python train.py --num_hidden_layers=14 --hidden_size=768 --num_attention_heads=12 --head_dim=64 --qk_norm=false --attn_scale=0.125 --init_std_up=0.0204 --beta1=0.95
Each number is 50 + 10 x the weight over the matrix's rms, rounded and kept within 0 to 99. Layers, rows and columns count from 0.

# o: layer 2 attention output (transposed), 768x768, rms 0.0174, rows 58-63,121-127,185-191,249-255, columns 0-95
# v: layer 2 attention value, 192x768, rms 0.0164, rows 58-63, columns 0-95
o121:69 50 58 33 48 43 42 64 54 49 47 51 40 68 39 45 44 57 51 64 43 52 60 38 47 42 40 57 29 37 41 37 41 41 55 64 51 56 63 56 54 42 52 51 33 59 57 42 32 46 51 49 51 29 50 52 55 54 59 43 56 52 48 62 45 34 52 61 49 50 53 49 56 62 57 46 50 30 53 43 56 36 61 51 37 55 49 53 45 33 38 80 54 39 49 38
o185:41 63 42 57 51 43 49 49 57 51 48 52 55 41 63 40 44 44 53 53 52 47 40 58 63 39 43 47 50 49 45 57 37 28 46 28 57 51 62 59 43 55 34 54 47 43 46 60 57 49 47 33 51 29 25 44 58 72 68 35 53 49 49 43 39 34 56 63 64 58 66 48 37 40 56 55 57 47 67 49 55 53 43 69 58 50 75 57 37 49 38 43 34 41 51 55
o249:39 44 46 35 50 43 63 60 62 40 52 50 64 38 51 48 42 43 52 51 42 49 45 36 60 51 42 56 62 46 43 45 44 40 63 45 46 51 66 56 51 57 42 56 41 50 62 62 58 59 49 54 36 60 32 71 54 52 72 55 69 60 57 53 53 28 46 62 40 45 52 48 30 45 47 61 66 63 63 60 35 50 48 60 51 54 67 49 46 42 44 61 32 63 33 54
v58:52 61 65 48 52 45 56 45 62 75 55 39 38 54 47 47 72 54 56 36 50 47 23 32 60 54 27 45 52 51 53 37 59 60 44 52 50 80 60 57 51 33 43 59 47 54 54 36 85 45 59 45 61 73 34 41 48 43 47 59 39 43 58 68 56 43 46 35 53 42 53 56 64 57 55 47 55 54 43 56 38 44 55 58 40 55 43 56 51 44 46 48 43 60 34 48
o58:42 38 43 35 48 37 42 40 51 34 28 55 74 45 41 43 56 51 43 32 58 30 57 42 49 56 48 50 46 73 49 55 61 45 78 59 42 56 44 43 34 42 59 44 45 59 56 40 62 37 59 51 49 58 45 64 56 44 64 42 58 43 55 47 56 62 33 46 47 61 47 32 52 50 66 39 57 36 66 66 46 48 39 51 51 76 58 44 64 48 52 54 40 52 60 50
o122:44 46 51 68 58 47 40 55 47 53 19 53 41 58 39 61 33 52 50 57 60 51 40 53 68 66 64 53 41 69 37 53 46 47 59 46 55 58 44 58 43 57 52 39 49 66 54 58 41 47 44 56 48 58 39 58 45 27 40 85 48 53 44 38 61 60 39 41 51 38 53 55 54 36 50 53 54 40 70 52 51 56 69 29 68 49 63 49 43 66 25 60 52 52 45 66
o186:55 46 38 37 43 55 58 63 51 66 34 60 35 51 47 56 44 58 56 48 58 54 49 69 48 53 16 58 46 51 46 66 50 59 62 63 26 49 35 61 42 24 52 41 53 59 65 46 48 40 58 54 38 47 47 47 54 54 38 68 56 37 30 46 38 45 58 49 43 53 52 43 52 41 55 47 61 32 44 50 45 48 47 52 58 45 49 49 55 61 51 60 27 44 43 54
o250:53 44 52 56 65 52 63 62 40 56 37 51 53 47 47 48 45 64 49 51 54 43 46 49 52 45 56 63 32 63 59 55 56 53 58 60 47 68 63 34 56 55 52 33 55 47 51 68 49 55 54 46 44 41 56 39 47 44 49 77 51 37 54 42 52 64 45 50 44 63 38 39 58 55 51 60 56 36 54 60 44 49 48 50 23 45 43 59 40 53 43 47 64 54 70 50
v59:62 43 56 63 41 51 47 45 61 33 34 66 50 40 74 34 51 46 56 69 44 44 49 71 57 46 41 35 30 41 56 30 47 44 49 59 53 55 40 49 58 47 46 65 48 58 31 30 43 45 62 69 37 49 37 50 46 41 62 38 50 66 23 81 50 50 45 34 36 45 58 48 48 50 40 55 50 50 51 41 39 59 44 63 22 56 49 40 53 39 47 30 38 49 44 65
o59:48 49 52 25 59 48 39 59 61 49 55 47 60 55 41 33 46 41 59 55 50 40 45 52 53 35 50 50 48 45 69 34 43 59 81 52 49 46 54 36 29 36 54 52 42 53 55 46 53 50 51 63 49 49 63 40 43 43 44 35 61 54 49 35 40 63 52 61 57 51 65 47 37 45 44 58 70 49 49 40 49 76 48 49 42 64 67 61 56 61 49 45 43 63 40 34
o123:32 50 44 29 75 63 64 41 67 49 43 38 43 50 37 59 46 42 42 49 55 42 66 71 68 50 48 46 51 49 39 66 55 56 49 60 56 58 37 55 40 44 44 50 38 54 61 52 26 51 50 34 49 41 57 43 45 49 43 60 55 47 74 46 61 40 46 50 60 59 48 62 63 39 63 48 56 48 45 54 61 47 47 36 65 38 47 34 53 47 40 51 46 35 54 58
o187:42 30 59 52 52 67 45 44 47 35 54 46 45 34 34 58 51 43 57 71 44 45 55 70 49 45 59 26 57 44 50 49 51 46 47 48 48 41 41 41 45 52 52 55 33 54 65 50 54 57 39 60 44 37 60 52 44 23 50 44 40 33 54 54 40 63 29 40 56 51 57 64 42 37 36 50 59 38 32 53 46 69 50 27 44 53 40 40 42 45 51 65 67 28 49 46
o251:49 42 46 38 62 56 66 49 46 61 63 45 40 28 36 54 57 48 50 46 37 51 48 52 44 52 51 50 35 72 68 43 32 46 73 62 59 59 49 50 44 53 43 50 49 47 65 59 66 46 45 60 59 31 58 55 49 44 49 40 61 32 36 52 37 59 35 64 48 40 48 66 40 53 48 52 55 42 45 42 49 62 70 36 47 63 48 34 63 47 68 48 57 45 45 34
v60:54 42 75 71 41 61 48 58 34 64 40 55 43 41 55 63 46 43 68 62 56 57 53 42 35 48 50 58 30 55 47 60 48 51 64 32 62 43 32 59 46 71 59 56 59 35 43 52 55 61 46 57 39 37 45 44 50 70 71 56 50 51 53 64 60 47 48 46 43 46 67 43 67 34 44 31 59 34 49 47 60 42 46 56 54 65 48 62 39 50 34 55 68 64 41 59
o60:58 61 44 60 68 52 57 38 23 58 53 35 51 34 55 75 44 48 49 58 43 43 45 42 52 38 44 62 57 42 55 52 44 53 40 45 68 49 50 50 59 54 46 51 54 46 62 51 51 41 37 57 59 65 55 54 53 59 43 48 53 57 45 54 65 49 53 61 47 38 38 40 55 50 51 38 44 45 35 59 47 42 51 50 34 47 68 68 46 66 45 44 59 53 34 59
o124:51 54 49 54 62 64 73 30 24 62 62 38 43 67 42 47 43 46 53 59 46 54 33 61 41 60 69 46 36 51 61 49 49 59 48 41 47 50 49 48 49 43 53 44 56 55 59 43 26 32 37 47 65 36 55 46 53 46 56 59 49 57 62 55 51 71 42 47 55 46 45 48 42 47 51 51 53 43 41 63 35 46 36 45 35 40 45 46 47 45 50 48 56 46 66 42
o188:44 55 60 51 57 53 66 38 42 56 55 50 56 50 64 54 50 47 68 45 64 50 47 46 56 66 40 52 61 42 34 46 56 45 41 17 69 63 55 46 59 72 48 41 82 48 60 50 43 50 49 40 47 44 55 51 61 41 60 57 53 38 62 46 55 68 57 60 33 47 56 55 43 42 47 36 59 56 33 37 42 29 59 50 49 37 56 52 38 53 57 51 46 34 43 57
o252:45 60 58 43 60 50 63 36 44 43 55 47 57 61 40 42 33 57 53 39 39 45 53 56 57 54 61 55 49 58 61 34 38 49 65 43 40 61 40 48 60 77 55 54 45 46 67 36 37 50 44 46 41 63 54 67 64 46 42 47 37 55 50 45 31 58 42 58 56 50 30 36 62 51 43 44 55 47 44 52 55 50 45 46 55 36 54 50 35 35 63 48 33 47 49 50
v61:37 56 38 50 65 81 54 79 49 53 62 53 49 45 30 63 40 59 49 39 46 62 61 59 40 58 59 49 59 36 45 58 61 57 44 56 60 63 56 56 37 53 59 43 43 53 40 52 41 62 56 43 55 41 50 50 43 37 54 30 64 40 36 49 44 49 57 49 39 48 49 49 39 40 46 46 44 46 31 53 59 34 53 59 56 55 46 46 69 55 38 44 65 52 39 42
o61:48 43 42 57 56 39 37 56 37 42 63 63 39 49 46 49 66 46 59 45 46 33 52 55 66 51 57 40 43 66 37 50 51 48 61 59 65 38 44 55 43 41 55 37 42 46 52 50 49 29 54 71 49 53 33 48 49 32 49 60 55 41 46 52 49 39 52 46 47 52 49 61 52 58 46 55 46 50 57 42 43 58 45 36 43 53 34 40 56 67 54 54 56 51 56 52
o125:32 39 41 45 33 42 36 43 36 61 51 54 36 59 41 72 62 52 45 67 36 18 43 38 75 45 55 63 56 70 53 50 54 34 55 51 60 30 47 51 53 53 54 61 44 51 57 54 54 35 45 39 41 74 34 67 51 50 52 57 41 33 48 54 45 56 64 35 44 57 36 73 46 61 58 53 33 64 37 60 75 47 44 45 40 48 60 41 56 78 53 39 46 47 45 62
o189:27 46 49 23 44 49 49 49 38 49 39 51 33 48 35 48 44 51 49 32 43 41 45 53 58 49 46 70 40 52 36 51 50 55 56 62 50 43 29 52 50 52 57 48 45 68 30 47 71 51 58 71 47 56 57 50 50 52 36 48 48 44 66 69 67 44 47 42 24 50 61 52 45 42 46 63 53 44 26 51 53 50 57 38 74 33 46 56 43 57 48 52 44 49 61 42
o253:69 42 39 75 74 71 38 56 56 48 40 69 16 50 62 69 67 51 45 65 47 36 52 58 56 58 52 54 61 68 42 53 43 57 57 34 52 50 47 57 48 27 39 46 31 62 67 63 50 51 51 59 61 63 33 44 64 61 45 51 32 32 47 38 56 45 46 26 42 55 53 59 50 57 43 64 28 45 49 44 55 58 55 43 33 51 32 49 46 48 42 52 78 41 55 72
v62:49 57 42 53 57 52 52 45 40 64 55 55 41 59 49 47 63 36 36 48 56 62 55 51 42 49 63 30 52 41 54 50 53 54 35 28 62 61 49 53 57 52 35 55 44 60 61 43 32 60 68 29 54 42 44 35 60 51 47 76 40 49 38 59 57 63 31 50 56 46 27 09 47 52 33 49 51 63 44 59 54 63 66 50 49 47 45 60 43 56 50 51 41 52 58 60
o62:34 57 56 61 53 52 57 39 45 48 56 59 39 44 77 64 46 65 52 50 36 55 41 51 55 50 39 44 64 41 46 50 61 58 49 40 58 53 36 47 51 59 22 60 47 51 61 61 63 48 50 47 59 60 57 38 52 56 54 41 45 46 47 55 58 38 57 43 44 35 67 47 49 46 53 50 33 43 43 53 52 45 33 59 44 47 42 58 56 51 51 43 45 56 53 55
o126:53 44 47 50 47 43 33 49 41 46 47 56 70 36 60 56 58 54 46 48 38 44 38 60 36 68 54 60 45 58 47 45 42 53 62 45 67 77 58 54 21 51 28 61 40 38 49 44 49 55 53 66 48 34 51 42 54 73 48 50 41 46 46 48 35 67 28 61 47 45 54 45 49 40 28 43 62 41 65 57 30 48 46 44 53 62 59 50 58 37 60 45 60 48 59 45
o190:57 50 55 53 43 30 53 45 23 62 55 47 44 44 59 56 37 47 57 49 52 37 50 65 50 50 46 47 24 53 45 58 58 45 46 48 67 65 51 58 39 43 49 35 48 32 59 52 67 53 49 59 45 55 51 41 57 76 41 37 47 45 63 58 43 47 45 51 42 54 56 57 66 49 41 48 73 34 57 71 61 42 51 74 55 60 47 68 41 55 56 43 43 55 60 53
o254:57 44 48 44 52 54 45 64 53 62 52 53 42 39 53 36 46 47 65 44 37 37 50 49 48 36 57 48 47 44 43 58 60 54 58 24 80 61 69 52 50 45 40 36 49 52 48 52 61 48 48 54 63 42 59 62 53 62 60 40 46 54 51 49 37 51 39 55 54 46 53 39 51 59 43 45 48 49 43 66 61 48 36 51 67 67 60 65 63 41 62 64 49 44 56 43
v63:32 71 57 59 40 57 50 42 47 44 44 51 64 54 41 48 56 49 34 59 55 64 39 50 41 46 59 48 64 46 29 60 49 28 32 51 60 34 69 42 35 51 39 55 41 58 50 73 62 30 35 17 63 58 32 54 61 61 38 60 49 62 27 53 49 44 39 70 41 51 53 28 50 52 59 62 53 59 34 41 55 43 52 53 57 51 54 63 69 61 60 51 48 53 63 63
o63:47 56 58 61 26 55 57 44 70 67 55 34 40 56 47 61 50 47 47 49 49 50 29 37 45 42 53 61 59 49 55 52 42 64 52 44 60 44 34 58 48 55 49 52 59 51 58 54 54 39 64 59 42 45 53 42 42 54 40 38 54 60 68 59 48 29 37 41 61 53 54 55 39 48 59 66 52 50 44 49 45 42 51 51 49 28 24 50 28 59 58 72 39 63 40 48
o127:54 41 56 57 37 25 43 55 57 37 51 58 37 35 64 55 48 29 72 41 48 50 31 60 42 42 30 33 74 52 51 40 51 48 47 45 50 46 58 61 59 31 51 51 57 52 40 54 56 50 51 71 34 60 55 58 48 67 44 45 45 57 58 50 42 41 45 34 54 54 47 35 34 45 54 59 62 63 51 56 50 64 56 40 42 28 36 40 51 42 50 80 56 70 48 30
o191:57 66 48 54 42 53 50 58 54 48 55 73 58 47 52 50 36 51 55 63 59 50 27 55 47 53 57 41 80 47 56 45 44 57 57 46 59 59 50 56 42 48 55 47 66 52 50 43 56 56 62 46 54 53 59 37 62 52 50 54 60 67 66 44 69 56 46 45 68 62 45 38 43 63 64 60 60 69 44 52 51 42 61 43 49 36 55 35 50 50 54 36 43 58 50 45
o255:50 56 67 45 15 25 30 59 44 61 44 45 38 59 51 42 74 52 53 51 65 62 41 56 56 43 39 42 61 75 48 43 49 72 59 41 42 35 53 61 49 63 62 34 62 60 54 56 51 45 69 51 55 50 59 43 65 44 40 41 68 41 75 43 46 53 30 40 52 47 25 47 56 62 65 53 50 51 67 69 47 52 56 51 51 54 34 42 44 50 52 64 38 45 36 59